config.toml
head_dim = 64
hidden_act = "tanh_gelu"
init_std_up = 0.0181
optimizer = "soap_variant"
max_steps = 2591
Each number is 128 + 32 x the weight over its row's rms, rounded and kept within 0 to 255. Layers, rows and columns count from 0. Numbers have three digits each. The size before them is the row's rms in percent of the matrix's.

# o: layer 7 attention output (transposed), 256x224, rms 0.0896, rows 47-63, columns 0-223
# v: layer 7 attention value, 256x224, rms 0.101, rows 48-63, columns 0-223
# q: layer 7 attention query, 256x224, rms 0.0972, rows 64-78, columns 0-223
# k: layer 7 attention key, 256x224, rms 0.0964, rows 64-77, columns 0-223
o47 101:104152134106171089158125183170098118145189116105149118086174142185143115165124119132146082119108159088104155122116157169120112112128112133090192195170148140141127159124134101185147174116116086076127133155123147140034114062163103143104110128141069073085061131130135117126090095136112095082108130145154179101062150178102179119117154134151143168106077107153122084107185115112146142097144173114145088128072090100145165128120115141163192099150146119159133147130101154124179103123136137115127201187116112088117113107183141116093144123079068162071070127181099160133127150109132104056112122112204174164143137132102126108116142172119133123177179111082107179124196094125135132138194
v48 099:164141086115102162157114146130096142172115171122141092109182131135120075102128112115137184156120123156135141109081124085111105141075128156114064133137081132122178148134088123130125125105132125160167160118175150074154120195161142205077163150144091141115127115134103082177130132043107122078165145130130111162127089150179167194144139109101126094073132101135185144184082149086075163108122146136157176174161133105148103085139121135158134230071169074145094180146200103108100074122111115123143137133095175144115114078171129151070141090138133112097178080152172103164133117098106168135127096136156143165049124125185090107137169173139118107165099095153174133172141161106142145085119
o48 099:080122169162103127135139119181113122103135120165128129123134100102132148119089186130120120096136161132129157136169136115144165125156117051146184103072158120125149086181138117137163134149108185089068100150113117144127121085134186069145106138104105089149137188085123124107128190161124057149117132104155091117144149141098091061147129169166118159166163115101091122084206082159149071091191128086106126094093187135113103163069111114114168063143070174206132107106133068089117145141146142116141111133105098129127094121113140124163103179142153148158126223123142157108120159196122122162158157083066136130223150092110130124082120118164145120058110145134093133096126134121136106186108
v49 106:130155127062137152130160063161154120157121199096128157115096058113137128067124060158146151097116141185119077155108138103133159125144148115129140126133117124145101096077130054169121182158094116183039123130171098138226150147112133101138126152112149107107151148099127180147133101132158142081142136133122105127192176125169125124133109125161155134118125158100119138137179133112068121145134116153158087120179124098126204109103060119131168128128191110118177116137131160156129119125120189155144160179083144173078155148109130089075130056217117063075112098158100113108150176093131162164142106137075085103134134092159156129154170117108123123175103131155102121082161057165144152103141
o49 097:161150180139088081108156123129138086158151088151164077138159157142179087133140168138129137155195118124135166145122112157120156144127099142108114059107145115148077189097149147104104140103159091077151181135117153111151112130171193102060146085108114124135091131123164031134097104117143085121141131142111110150081087116127158112166105143139095123104140079139144151119098070150149165139135179161118181156062115166101069133093180147151067117156102153127121157176116116082098083121220096135159095142144122117130078146153065143168186118041122136216138174072109148142094121181128123112092135083124125153117166116095133119147057156123177116098164121145097135120089153151095162094154
v50 085:095149161155123120116057168152064099108135135097095123135130075125114152128140112116154134145160135165089083184112109086129155179130084119076067121105154160116098053095106119128079139144073161127168112133101127122162086138130111144122124073127092027160110151140143091090128179111104145102122176117155125091141173106112153203115124139113144141085068189143112121129141155100129113082090153100111142140097179135135128161226096139155090161052127122144082118173188164106153140210163150129095087135154118177119131135092092167166121150091150174165138158114122121148131130113091080154186136114152075115158137058150061155076101124128108121092097057132101149158109129157132163155135
o50 081:105142102115142204129194121084173185145121086135132111104120157115143145113143141154090156109122146085198179067135144150118161105138168098156169096117115147110183164153076177117172146122113095149108108150141155162112119093088151105122129171097187179060109111075101102145144105145133178151129087113130146190093013157136137173167119089114133115196160106138161124126106142153098142124157130179141161097128085127153130172085122115151104113175057095110186105081085092169128188104091041120147169130109097150128135142111157133130122109207087180116083128129123097090127147189158201128111125137133136150104113137137151093136087151147174176141119132081155103090145103101158112107162
v51 108:140131107151107100107154135100093148149144148096126157106155118118167122159141110098132055124179139099101174124102082129156154114118156122088080099082124094151090145158115066043105128121087094114163129127111164125116146176093173101122153197092129193125139089135103067124153116084091142162133142113162180121138179088139115132102123132120133094114109094125205119129092152162101107065144113109055100155162132154104139143129165147127132142097105149212156180106133118109092085131071174135094124100080088096055193123158119111126141107126187194136109102065115130070134120143132113117132186188082020155187179106132121075124179111156149111161125118157103120138137175113113106112096
o51 102:098104124134132178128158033094143076123134184099145096123093148154097131115096141155066156131093084108064149113129121082104089107129146122176158144138153103090141093133171158157125115143113149148131145149107077101117091107217069182111124076161176122121171206109128127140094191190105113080135155109123106135125109121085129131185135126105116149156128161102079106105133110130116144130110120155098099102101100066155142119128119171141127104159174150080084054124106120131094172101167101093113142154185165163155085116107122155113126148118064066098094152146137129168137106173198076089126133081151189110062145155161129127145129135122086103154121118136161114116030074187142178144116
v52 110:073138199114123083150111161083163115166144146078116171099160130173106155083146116135076131135195129137113206127099097077123124121134134099077116198118146140148163114101146129027087123116091164148145085133099088101107156120157164130155142136077174089084066069162143030164158124100113085139122106116106152162104206152135117154119152114124102105135161135124106107116147173132106129084153134125145152166179182096130118107146133126114095082156183149153149133080190116192142126143126134136161118112076099145174060161123134126096094164139180137137186077145094109155144160095109115125190188180158150093148107128113126116103134177119092149103110167097075111087116103170111166125136
o52 102:118066086078109153171142122094148098114125104131138051149116124084163129132070100144157145095091111085104053107146156165169115181145110125116117067092074138158124139191131174103108159108128126140150163094116143144197095111118114130168109120179091183164186154077107171146133065171157125113151126139178134103152127129100092194121113141125154102065092127110108112117110124090184083139125124098077114111085093078175105177134095135145183135115129098124135127106089117099104113129110075100119111097156143131137139053123090125139137115183104163148050111101143140156075124153176142074136030091111119173096181172166103148123139117199181108157151108143130126176096109086112123084129
v53 097:119062130125176133116161145127147109169141147118115116150173133122108120104110159121124024131116172149124160098038138146170123115169124064143123129157177092164144102083110161122119149061099144111094140189091131129112084146166120082155158133091144085122135189089111115098168136127076111165096103046120167124094130098191200122091117117128164139151157105086124106107153141195071138181152081089150059153113133140122149076077091127137066106100137142155112100122145153115164072146101091146132126112179086156077149142088137184100127176141109064120111148129113150104085115154071117131134150102116118076150118176118109138156144158171131108072177093126126070062115157185123129137144
o53 093:142154134169116146118116146106116130090100104121109167198183165128175164120108079129110179129111089112182112117147124168087111065097170153123155100103165134086139189134144093160105148105169077139145140141139109131137108173136132060047091130137141126109152106199122170152110085150165103101113131178125062125084137133096085203049091146113104128104116148151122142079089116089074127188172136120134119154163130136125119155143107070124151163131147087124136136164165078152113207106125142112135166113130123120186130186161125142201175037071140138107133140127122114223167094085150138124103090204082132175114112118108128115077165083128112106156123140168131126140104088109143156122119
v54 105:120163132183135138099152116125092116108144194193163081191094139133151137139123116127131104117160144119118143112114159111170160109115115153069097140095137085139135110161144164060118156100167038163155071161053185123074171112198124091111180120075105114146149107128073164160119131107105122088059174105156092137154121118114126124125108155073113137116105157151118139163132144118148089090109128142135103124091107094156119074147061100132136137051079124156176132099171138085064166114131190096116187138120162089172109130062088102082123148125214142152131158126121109153167121152081109127100124108149073081084143135095053151117139092128113139121113145161125212141127081116140149150141
o54 094:154131121063139126115144135123157121164119105097094152141126119116138106096126077184108123101081143168146084138199117125128111210131140085135132163089129112105122163105125104207107125165072151125079146137151043155122062147151084179111117183136127079085100123085128104114110132190188122112163056155088156117098109139061166169146195141142120123157117086138090129116128099096106136154178091103112122130112162125125127094097188128165081124155168110160121090139113121203145061106106083170122136092106131116072182153152134130147144121168153146112139098141077114073167117097135126116141126152136176168139129069161208171119113198146147144143157121113171054113140131184069099149123
v55 103:172127079064143154087156119135152112128110182087169092150123141138165135155159146172172148064110138180137086149102112163096134097096094161122055076190109066105081166119125138143131139118093166112154098140097108192137125091092147122205145191137181112149170123105147187126111125125093133094118124150111143089120207121112165136153141067103174140071174077126130111127161076203105092143125040113074090085124103104099133152142121095148154107180141046130120089178081148115103113075150159125105155101142138118128101149170084136093149139146123109168096138108110131137085118120130150165168122115130163170130093150149115102187103122132110162157103200094134110159090120186097127146089
o55 096:098123185139075101120114080120106137120071110148157105143080120159082130091141140110122151212120097091130139138174074099173133190087106133098158149132114172112162113116126071164100123126176104129079112094154126063106127115131110089091099108117105146065115131158140113116156124069131089087115161080128092151166073092180136112122140151121130109181172150098133125123086190108142164115161153104088140172112068138180137114134126163046122140083167154091122107125109112128145085156079103184110139147174162138074104088162150128166117137086207096091113083117115148159142084157135145097078151115112141133143129100065122190047158136143098141104143049158113173105116145065121121059104
v56 113:081151143162171179144058114108126091183168125176147171126117110148050116080132160093076124125093140146100094091090163138061130107093125076074147104107178115144148096079144111101104153135124155096098140108095099079144143097149126125133090089165117076145089100106158103085134091167110142134188155158120154092158165141185161122093118137172127083185169113093125153161087129118090118112073158131118082101160150118065138177131078095176093158190197164140166129108154077200129122131145154150085150106122102179116082129188158167120157149088166077121095153110127159126186088083156146091081146152157111113100126129154113157147135053068139165149110165106145113131126091136110145120136
o56 099:149122117127098116110122099179188163108117144125168104115116152066170128133124143174156111090074135164169108159159072148139132159112121171100124161214097144106107140150094106140124102141172000092155127169099166165095106119119138135134181137104142163146086113117077146165128160146117069110040107085191094175120112147123156133105138137086159169110100073170121092120143115130152132148165152090115203177145106149144087134130164157074139123124093046109148090125088183077151138103100097108098113179173122110130119125093099137172112131197104170157129142129114137128083085110092103160088092087105060124146149149147147092115144161136080106082099103146092103111090124072149112132170
v57 108:133109103124120123102162121149186098163150118070182164072152122171120104138156114105134171165054067076166089065163150168102123152071112139126119136158148101107081138058170140084146121112150142143115151071083119148126154145121138097139153109127149156126059117127118135160127134130138121113171141148121124169078066175108121121217111098106114159064189124120144149130135057132121181071176149144162114152148109140137148097112072115104101105150130177140153146079132134127147085126151137158110145096132065175066121154195152095120104107080085139118212167121106126125112123096177182190150137093114113103143151159115102185122177100105164101118116132144138123070051054109134157144122
o57 101:120143065173193181123193095158052073110150102140065108157100130112142062128077162176136123155171171147121098154121103077142140116129145150108147093186129071179120108145148156130123091146154170140092095202184181100135132148130148157058076177098113131087189171135176110112127140138118138110116101133137127151190145115162108118059130172131131125097051114122131134117113145132096095163092120116118166196069144136074122164144166158123163149101155076098148102147095152108128166084118149122183090080115126076114141133127114159160153167144181144128088065159152153126125119187133096127157120153172118112196141105092162148123132136118145112133139180106076180169109159141128160140167
v58 101:107065162117135142115109116170082090099144109111112125189116151129182130140170128199151132092159106103163134085145137145040131072160053128115098153089156136106109176066146139115134123080158176110133128138072084097077056181174085138099152123166129135177091137140084117137116151125172075154165078138126068095085144092129103166145143184133142160091109106118119105109150123179138143133167115139114099163117145100159081115134224107106130124146156129144140111150135172090142121120138131082093093107112138151075202116107100128138111095044081082128124095111174156201105206130106197154143102138066150125091138199108136119092124137139150115180144135122141134109092151133125161125126
o58 095:148153072151087139146124138134157153129169112177106126094118119128104074140103153090089084164174131166105142150141132106173130195131172114176138119181084141158138093167130172180089131168128102132093110102214169149111151096112120104173151134127117071118161081245184140141175106144132091099145152134101109150169123175120082077118108075107107095182167146093190116134108161173119086166098080142118083063131182158112130154151076127099172139139139136073120163084104068150132106122123147164155165103109092100134117146150128079148174127100164194116105102094113134127113077138146052111170111149147074190097104178133118148118118107102098121142071137116136140173113149081147131097111
v59 103:143172150122156160146089145075166109102191118129073121124155137089114176130118141121177165122169088156147103137110139126109090149134146097111100161133140122158113142078159166060117187161108103153062091179086139100134182085129101131150113079129159120180172161174114105189057089093143116141094141157190122136044077109137152140132145142156133150093079124105118158156151106177149082119134134151125088113179105090180110136145105116174121104148141152121118164178141192130165097064088119073181181089106148183120181107112123100181105167142040120162146150078094103111121164107176118125105131126130060107110111140198136092181126171164127074126155088131138143164132158153117128116113
o59 094:112106090079057150121165174130092132074086139122165123135143078193141114087145148166086117115102170167117193102135095146171160145083094103077128146070058146108166180160097136135172104134155101082180166055154126157125115107130115146089131158161150050053135114098103126136137157154135140138105127152096157092166119105104102148124089147104091150159155188110180115112156115025093128162114162153080162131128180166075143110095151112056139124111095137090091132110135115127083096112123185086149154155165139119098124147097152173086131154101196137060126119173162128097114127082117156156161079119094144154163110143094157128104072142136130172129160139115087135114102079136081137125141
v60 108:150165159182107167101101124158151091135141150130155142119122062133166104175140139102067065176161101167116170124103122104076162148137155102089083114063127175147111140137118169052134121080109148157148070153157156141168096104166108149146101145061106164124044133109141130158143160141181074174183110151099118105140148099104136143135147130165177132124099187097126099202164140132163103076146144163124117162122139132103089105116188135160139111104155082118137107104152142096102136122158181100081127123121151129138135147087103142142158085200133070157133201107105113134124170125107133171178076081152119065157102111093117158117128155083097182148158091137140102159080056148186125150065
o60 095:068089114100078150148175095070198090112134114116101090089102207092081097107102109145116123153126167173143088104160131142127150111152100111128095143180075100129094130123118120135132133161117143117068066072175102090145085136087127114155122107123127109087171063141079110068139099156119164094084138148139120134080108152158087118149139174104189136155166096161116173072090121133112114171111163141113142119051137168180133143161104112082091110108114173154092142172092141149161168137139095128152152137101083151152129133178136113156083119066070184163115100115125062156145141158189131064100154137084087163133141085138165102131115143171179135072127104102141159080138128136084110151202
v61 106:148098109158115130156149113128105104117166117116137084084067103141195145150099176106146150119134145105185114088109180148131148122122161154132098144100105133131089089205183155073128117130160169143116088144116179091116140090156083106082134068224117101157160149141126155157150121106103110159175111118138119116152137160057141076090117108101153109156110156124132183124090114117130129104118214149156162137186047100103116202149088113166130123089168042152101156087130144138125119173184053123137146098162116082171104179103126107115182198132125129108151148142107150119142151092142137108142104137123086085125142135171096185121148140126122100152058154099164096081151139141145154212156
o61 097:095121146102140159070121097147113129127066126117093145125180111109100032086123094134086130131126139141068111160143126091185087181092140124043087139075101088127144091037074129157154135126074115102133151156121115124092153113124195097156135131105149125096124044116083109118132133140152119140095148107150126126108147095169126169183130166129145155131142148083144100115145162173119125154161103078144165090076223147131146118140136131135134134143079080182143097159082168167114131107149179146094116116145140117095134111174186094143023060116138101122146145108094060130107132120144117166130121136136152127095093184136099119114048160132153082107210087120126116133120102160148120156143
v62 099:128170116174137129123133091133090112095108125138119140176167120179115104112145108113111109127143089154086174137132168197109078092098142133163126131189160139091159106118089075152152125152197135142096146089079108097081133117214155163066166154173104116132116132142101086097142125169191166166105110187126156191154148103113148098163083128120141090131149120163154133193157124151126145113076145122097099089160088159124104149178141141177127094084123138105097089086148106210101115134094095142098122161121113135133097124123244171141134108132131137080138130058137144120086132114171140097179166101123135120227175113177163139153145125122211186132121099073108105084145125128110135107154
o62 097:144094158136084175159131126112166167133140113167154135123090139092125129170160078159131098129101138126147120127130091148137147118103128125166172167090132125127048120153155164071050129117126164128146082151111193099155197167124116124166101103065136110060118147097149146129121117117143168065098135083142147120079102102131134147122207124116164180150114132136056155122133153104125149149142121136156185148134115099140149112137138145045105141193105090160148129115118124103180138129138103072152183130177117101129152105120015110112135128076131165141159149152113190130176187101112040194112098142153141117130125169137086099122151119120119103162100119159075140180065134105106139183042
v63 101:102071110164111124186121099156115122134093107145122120075111167082165129150066165101095142116156069173134096150156137134122147074122152118206139204104143111180157089172126141103151114143064124113053118109078109167085115043132134122171159163115091097080133162152177113119128114114135117168126186133099093176107131123129114089126155103124074117129118098106149187101154124112118196127072140158169128111159156141138127186147140141142182151115131151105093121160098169117174100176165072121079137147151078128155164172114147162136132131142090156104178170101105180079137122196145094152140092149126091071198122147097118146131141131152165164091113068082147102083156110066110134110182
o63 095:132153126139118132115181166134091153088127065124092176158119123166118105118151093078191116192134149093140113081078122109141100145093143166109119093110128086121121107127127122108124119078141080136158140161191141103107151065104156101136117104158138113158075120121122140118062141117135098125102088148140152126134121133113061117080108159078110113121091117112063069156162169108140109187131123140132151142106111133130158087136150120178060163091084099116143146081166137176059138126067126135133182147119119120143120090135123131122099136089130124122199102138153064215093249121117142147067097143093125139117168156174109135168144173112113093188129206143096111119133161195163109206097
q64 095:154151124116070184127109057136132177129140130181081073137139102094151214115134121052105106107092146129130121084147133158074127145070103098167158175147119078144116168116093106117090189125097121119094136132114101070107097174151167133084149123068096098061153098140118118145131187158080133123116127073074104094145137122139088126123142110151147064172083089192098151110179130100140125105132147145150188137162093140119174156174114091141123170175059142150107171126175150147115139151124133141147122126166146188165148156062074154153096154133171134144134145168171156186120085089113111122105127109100115090140095169085087146106153169096157141182145144137123158079151189125137153066120
k64 101:104127097114180141168115148128111116144058123149129166117071169187074123106141122108210146096172131114141091088098217138147142083119148172151152107154108123094140187139103158134122146083036161124119137148182130085084079089103133169115096157163100136157122115096121172126168151106123066074120103088125180124138115096086142148122137155158098109103136148146076152150180118140112133111135105076143081163197116157131163176051120105151126117145099172159178106125156074153134112134150159137114160124137111168141119146108182057126133148157153111170158129154141055098134112122142151141152159081130152087134128105134162114135148114060112031126129147166127111168197131092117135137217
q65 090:172121164111086139138108140177090110124066193103158145153126188121077210132195169131199150129139174143116129136083095064094108136116095134156138178123127088130124141153152110092092182163184136157141121121139092094148129078084151172154218137151116094126122105055062078171124111111067116106157132153098131074134130143116128110186119112098184147094174099090122112078089129106118188140129109163107095106119118169119079092139140127139092125129132152105096132138116152184075110140101155097162158149136089145154126121112098144143154132126136145106135071121185161088142127098167100155115182146120134111086091151135052186162137065147154154055084070173150121110110135113159134103155
k65 097:166125142102178112112191171139077116092132106112140175076143152111140136096106108067133103123165190101157079130117184139125131132115136178119163146080190126079102133127144173133097101158099116138171133153144158125171161112091131141135071141152141111154114144101154162144123082037147167164107123152086089096129086110086101087095121154167179169147154120108175241081097132186159141140091121182145156105087111119142114137125164162157195097123139143132166119090118152111193168093091073137168099149094069108156145069136108152145110143127124122122173145114087163118094148056098104100144182139083107030124113124116153122102132117126091140106100143139131084117189130107138144083069
q66 101:176148126145185174110108090146106120142151117143159122135149171083181142209092162149116095125160183121149135134065081109149118090106140122132105104134114031096139099166122084151054154203135094127151142132060166130150114106172166116151153127129159105130123145092127065141164121154078104085187130118080106123134063155119114126128129143147096104165136157160142143085114189139158152103127116097074119162158139158145107156132149101164163161111126167058144117054156122128131083120084126101127149086139122099097157066186146098084163090083117098092120101183120117147080159105097114119142121110145157082145122192151165144117172189148058097169127170195096131143098094121117141152065
k66 100:117135070126091103141137086154052121132080135146049149088141167080078076094150182060120118105097093115083164132136150131146106148146091124117088137115080145069154099147117141138072161104111105072123079123090115132108125112147131130152144101152150097190098113156123123130186180187164147134102138139133177134127147117180162145105123106143119141147122121174135150068104116193121086050115131120111162146076124099131107147103106178128171114099102109081163164135083110106131069134136050146122117125171128125129137128156105157168171135068209152120141157213143136153186111188128093164129136100120152160171123057107109151102157156188081102189137115167071108127120162160086135136131
q67 093:136156157155155068159080086154123084074118150178078117108144145135166070060108142137101146076103155064108092065127158135138121134038129106112136080131109155119126131128133095149107097187080156146149148185119097165131114183164065164153090133079104085164110157163100161125096151152110132132115132171130157097107175109128098136101124139153106155127015181073139111147147140140118104161098102181153128136123167149220078112092126143084184142081195102100114119143138111146117213141159114141112115149123144138089124121094104111055104089135126105145172178107155149155124140099171082152130099110134152145136159139110128126133161134131067150088162176100150109078137140063143155152152
k67 095:122140117106158169107161131123141133122112168131081152120157166207185130137111153155149138154141128131107191140158111133122165151122096105151133067132134157121107095142088149100194135128098128045083181087148115104151194134144130110096117111056090149069137130133134165144156178156149137099107117113151143112126160133135082148148101139119129054120086079073142068144137178140200113101102128089149107117176130154109037057149111134143122128088129121135096127147106094115114117116122153153101176109063096193141134088133126125148132115149145115216148132146183068056149108184074144134147155138128133099111138138127137135147047123075136157136170204183092090086114172172100189142136
q68 105:130142185138164138109106104140130145187088147170088135077133078064131154121152135130114145141086163143095166126120123181128144138105084122125015115142168069104130087101157087178211200125097090189126102119194172167106118110091109125143215146121126141121118117163195134087154142156135189097122209155146101159097110069137092154155105121139103110175105164124038133158101149139127147115182136101143121105148152077132067129204165095127148167163102126154196158120111099160120108085104114127111096125155096185156116156107139159140105101124101122159105092140110145126129090087124148137113068098166153091144101160097137153140122126077147117146168165143092130129089168089157129123144
k68 111:069133081132145102136113140149098125086129170135053143113167091109087190120136100137140106143168116114147118079177111099183081187087116133132095206103158077102142127111168089088167182085113142114124147113182122132135137098123107131100104140152137192092105097062151175172140142117089130113102128193145106068108126154162075171095168126075131114138130139151078112066064158115139161089145104145086136186106152136086142094177169112111120142132108130169144155104159081128133141076090111068121127167124149133115134181120145114130171100139162104148088155114119083156121200148127163127148085108176119088204135109064144117153053112168091099182128131137121148167177079179138099106110
q69 103:146181162096126093162142101136140142120196100130093117129098210169155168125145154170146137065103095109124126170108149126133129124083164199093157166072124120132127153116134189138143105091163119156188117167131153182151121067165155100121062163136108112129168144103169146209138163068149122075120120155089174074132108169110080153182117139129129116173155146151107137123143097103095125106172153089118122154070101115091143119137115152105133197095106176106138157154144139101171081126077093147160144229104119180117135093124122149117136146178144139134116200114141206179158142138141091087097103125134161149131143126159134176126170116068105140167091159174101133107079134078154078156159
k69 099:149133181073117110137094143107115075139172155133112090107079181129061176170161087172063129092055075096126141176125119139157116135143149145139142130154149084119138135159114169164158109059096117118114140147143112122162146161165142120090180145161055106179136119114120163115127088148147071073150118140101075063173123118140107156134156125128113119094135130188177151144116170121138120185125111099124086141122126107099127125099136086106109124070139096134149137110094078121071130118092131182171154133035121131188076154122133138099079134157196148105163123155140115109105184178149125178041110073135154083146158106118123111098125122125076125111128110183183175139100139171127121059187
q70 105:147150146110106125136144068121112124134167189094133143112116133150068128137146090105115107160074112145134177075134127152121120046178156079167106125108157088099107133184083121147061127180100161127130077091159121169092156134090129122171123163155098177157169139105165149065088174116109065144189117151185094185122081071128114121127132117167173135164178160108115094132145141110124090153141184123124135153137147111141146117213114092047165156132160149088185110076148157146105115126131124106126111131092146163149128112122163092117116114152154172161204119171076117133079120112091163198162137095157132135102126090068154104113203137090129089116118099113104132145140154109171106119041
k70 103:108132143141111063158105164146139087113080153125118173090096120153119166146177122178122165143119039121140132120128102185136126068146135128160102056148142204133123211192114117118133175204149156133172157141117107172162105109071109114131150097093140102129136169122119133150130091105091146165095113127142111176114113127153165103093175102117079071090109163131092113119158086194113112112154088170166132194117147057135130154145125140160085134134112165176129055113165128115171121072130094058152192141109167112136135177111144116135138143158114114138043140107173101140152154166122114109090127154128192128143093106114123130148147074175075178171114143155124092073102165145158125075119
q71 107:116178098087099071157154162113141152101130097078112111099108157121146081095117127161122129132154112164092158095075144109152147127140053077121174114102105084119085095108097127104086190125094116133087137128078061160154123157146156134131103191129177098130131080129147132115145185130128167128169158126136158108135174112118106105088108199125121153148059087175103150057208143113118144131176148144076122138170130119161096119097143109172170101065183118121189057102146122146061120198122142105133140118096111114162128154156118125085133117061126132170146124227124145121115082132148138172120123173080108158101101160134168122175113115116108179146093169178124139122068181185124122113105
k71 105:144155077155109108137153136147109151160172212102169152076173120204151109084090119147138111143162086136098163161173134116134099183132118120147148104158118195131095149114105148094151137096125186128128121105126048114175165147111150119129168151139132072175096160134173119105180131104121083124148168129128074190122177097062150128075131097105158168088092093086165092128138147144138098149150119142213080140094098111127095103099131099144132160109122146141144120160088079151108161196120060135172050152159114152127143138086112148123183139091145095137143212140075130108085126079171134177143152086116157105194146103137106117155156157127154136121082139199107086153132115107154084099100
q72 103:123105069079104073124108107128140111113156147130108138103194065128171152117138079123130145134102098162092154180113102106081072164098144116152134156155093134128135095122147154164188124167102099098208179092127160186120105142149122069169140183175160129140168121085109146184130088122073157163065162063131119115147169100149143122074120124151078109111116122076109071095136119108117120094125156125168145157173182080085148166119078163147084175127130167147107108074139122146159139090079171041172153137102122135102171147150120123111125149171099095139075123103134121129134131104111185167106153118070134175108130153170098077120070145176138162127184132179166139075122130109100130167176
k72 098:134069113084139164126136126141147120150114104137123089113111152100083061123138122136130086045143090169131097127139127089075191065075152127148148118124148108076116124085139170127161170152137041161130114090143147127143169138053100126098094173134153127107188145097146122176156157129155161069147166184189141135092126174092149058141149166147114151165130100161152098077078068109088159128184087104156135119119164137100107120096157073063095104096160128089213093107105144156119173165166095114137141151163110147100173097112120132146148144105138095136064173104097147108108102161119210130124135119185121159133136182169138138168126070144120185136155143165111134119126065148111129148126
q73 099:148138111106066078051122107090155105162111116069165083171156131113151116148137136104178138106142158124107143120126120105091088083100141103079153158135178118214159079089125176173070124166097086127149120106114101114147088084080171156149091085121139140115186135088158098108159140109124193171153122091172169203111165144148095124162122181151125143119168184188166112148117139115108074090144062144129147137134088149070130105156119126158067097116180128179133131108153143127148130087128171162123165120077149154154092159088085132117139119132085132133174157116131142134198088176155152138139123153146167099102056142144123152099131168160125126118170131053176150087159142107145118156049
k73 100:096075107096120125126128173141118080085104148118188105159137099099179145122150130086086159117078146131127134027135133121094085115092087186060126122144144110202085144155142148192163159103120124129187135113109147097154135215077088087158127123213135126131085148110088079101111081122086123071168139117109151104163108083136114150122123180138134136131179066143148100110142108142106097154165059142129096130109161165130087102158116142130156122170118059144124079121138126140156122149138165142177105149130120166103072100102117115141137078082146188086137182094172105169123047173073160152156128108149101111059075121121079117150156108110150138087131124166125126105133116102105132166087
q74 100:132132144146129137108035099147141072152158069145138111128142159134093178106143056147160168111165191118123078105197210124163145076173103125134106101165146163092082146167162159125118148126160127175175108140084153093116106212135154157152133109123094099097142137116173093103088109120166114093112133119184155112141134126165144096101130118079112103087111122121136151084117132177111085119122117108117110151120154115130148133138096185115159145075104134158171092211093165137151149106135073093128124142123071069171143167135121137121145115075138146079171073113096125143156110136089089135190165129121117156182121095141137107166194184167167101138167108169072147092154084124114176044112
k74 100:128130093152098139156159111108101063106104108174165136111147165073134139151143175136107110168155176096190109125112121137122133194164099132174147094113062154116132250184121113206114131162179155184123088152098148110145106142137153138133099136130114110152128089100177104146136125143129067156114161180129152108112119098055145062167107162096120161134106064126140130102107169105228126096105146109139157138129075162136123119097121138153117174084119073120117102140175117135148107063146163128062166084074128152098154121093116129145113161095138163098141128156097135147199112100160145180119070125115103128145074140122099137162124092160074188121096102183135111158115150080159100147176
q75 096:124102072156087112075138111142115117131142135078114136153105081091158154206122120199117157185152114161144196079146119157104078087169108158135102140082083146121146138111123134110155082103118193098075111089118085124117142173118147121187122148159095148181148144221135122163225174126092110140139155115054115070173140073099153142124106150136107097108123119161099112137111173144155161110061162178095160108082089116123121134134109110060089138093114112127201149139108082105117136111102099158125092162091128140124131134218092109146087133179188151159116148152140165132123082131085101188134145148092136115105122100104129073130139086127131081165134159126185134101154091102124131173117
k75 100:145094180159139131167167051122186132121151165119159130119144081068125136083112138187095141108156072161127177134163118217223127094120156076132177121120185130104123133132069117087104128142148155154076132135128135167116126151148108119123147110181081176139172117123079151174128158139149109165088170102129139086162149166155110089059161148142157159120166170161111110112132115208157087154215114143138087103175150095108130130187153096091102107131145132152133138137091141139149094120156173161088119137090101117097147072099116186146143123081118120116086114088116188199110077137083178157136174100091129107158164078132116132127095156150114125118123132111066071110102107130104153149161
q76 090:099084087109146101087128142154092137132101119169101109042040119166105148131188144134148141074129151198137141140121063126147134133196124122086099111105120128138106090124145150131148151154157191103149104174118208176178105114114159126099104172128166063117078080137089106088120166155130145181170129112149141128123122135078089110186125148162130125172107166090152087146112072100123121107125100135144151079151161156166119141145141097185105120096169140103162115111065116120094182162099136162164120127189114086078121153150178156117112125079167121045141183164205156054119112163172146190158082124130159109127151110128127083150144099164137152116164165096097167108140118112129116142102
k76 094:137163157156086074143185108147095140099117107149128113117100129141183093069161118123119191109119209130063152073188099159081118106217127085110128169198064111115148099122137187084163120139151118152099114168156123157179191135141101128102178129151173150104167134127083127137182191135123089119129115110146119114074137149105137053196136109117125203133082165141111118106167115175145100088114145122184121146124095115094101126184132102115057149169128098161139104096182116089145137128152126168149159106127134125147106127199101144078167108100148099129136144193131111103157159106169125109141136077097149116136138093074145151121100197058161133162132169107147146149121118102084124136144
q77 094:127144138101124104124102128132084132116132124093085169182159077166115178129077131149133116097173092097177097142192173129129107083140183094074091170106155104151144098111180171119146176173138167109093212129147192215120117139154148176102161132134149180101147091117097117097156104078157117115137143112203166151124113096044141179169103124129070103137119172156156096091150114098152127105097131118140113168127091127228190132156092143114136108103131126138111136122160129212117107158091116141139196153158116116163131124128171122136122136168103114136138137120161173145171132103111089151116185129099070121117094149124180126111197120201152137161074198123152099128105152133147139100108
k77 091:199129108131121110086172166128101136094137115200125082162079098128156203114147128125105125147154080182146086170135146123176140151099128162088141114155134131155162139120103183090170163139152138069111164142085130154137139109186165209151120125120103114112118146077126150092107123097114175137069127118144085151092091118116082126099137149110023072136148159118129144078129150120144120121156094141118145089157089120092082093122055155149103158112140172099170162137151104107101165157139116138151105161148125157117170107121100115054091159134198167070139173148072130132179100090128086191131102043099169087136139186127157170144166120144093133112130107179121163161057131100097129145124
q78 108:048059133123146106165135161179122058133164140083115148077130136124138090128159121116104060118118166065136141143144112148064167118175162168106169092112079186150141121103120053197112182078124146172139130106172106113156150150105141098143147149174162130083140152127134115178063127113151107173122125124090146126112096167159070142092157168120147127115113076088087115143163164197119177150085098105112149124140067133103127125173137082175074127101123161145108095123144095129133170060175146128119166147125137098156130063115124105115114141134164113120143113179069155120162170154180094169216144157147099075136163114130136163120136140151070117158080142093153090152147097153090084140144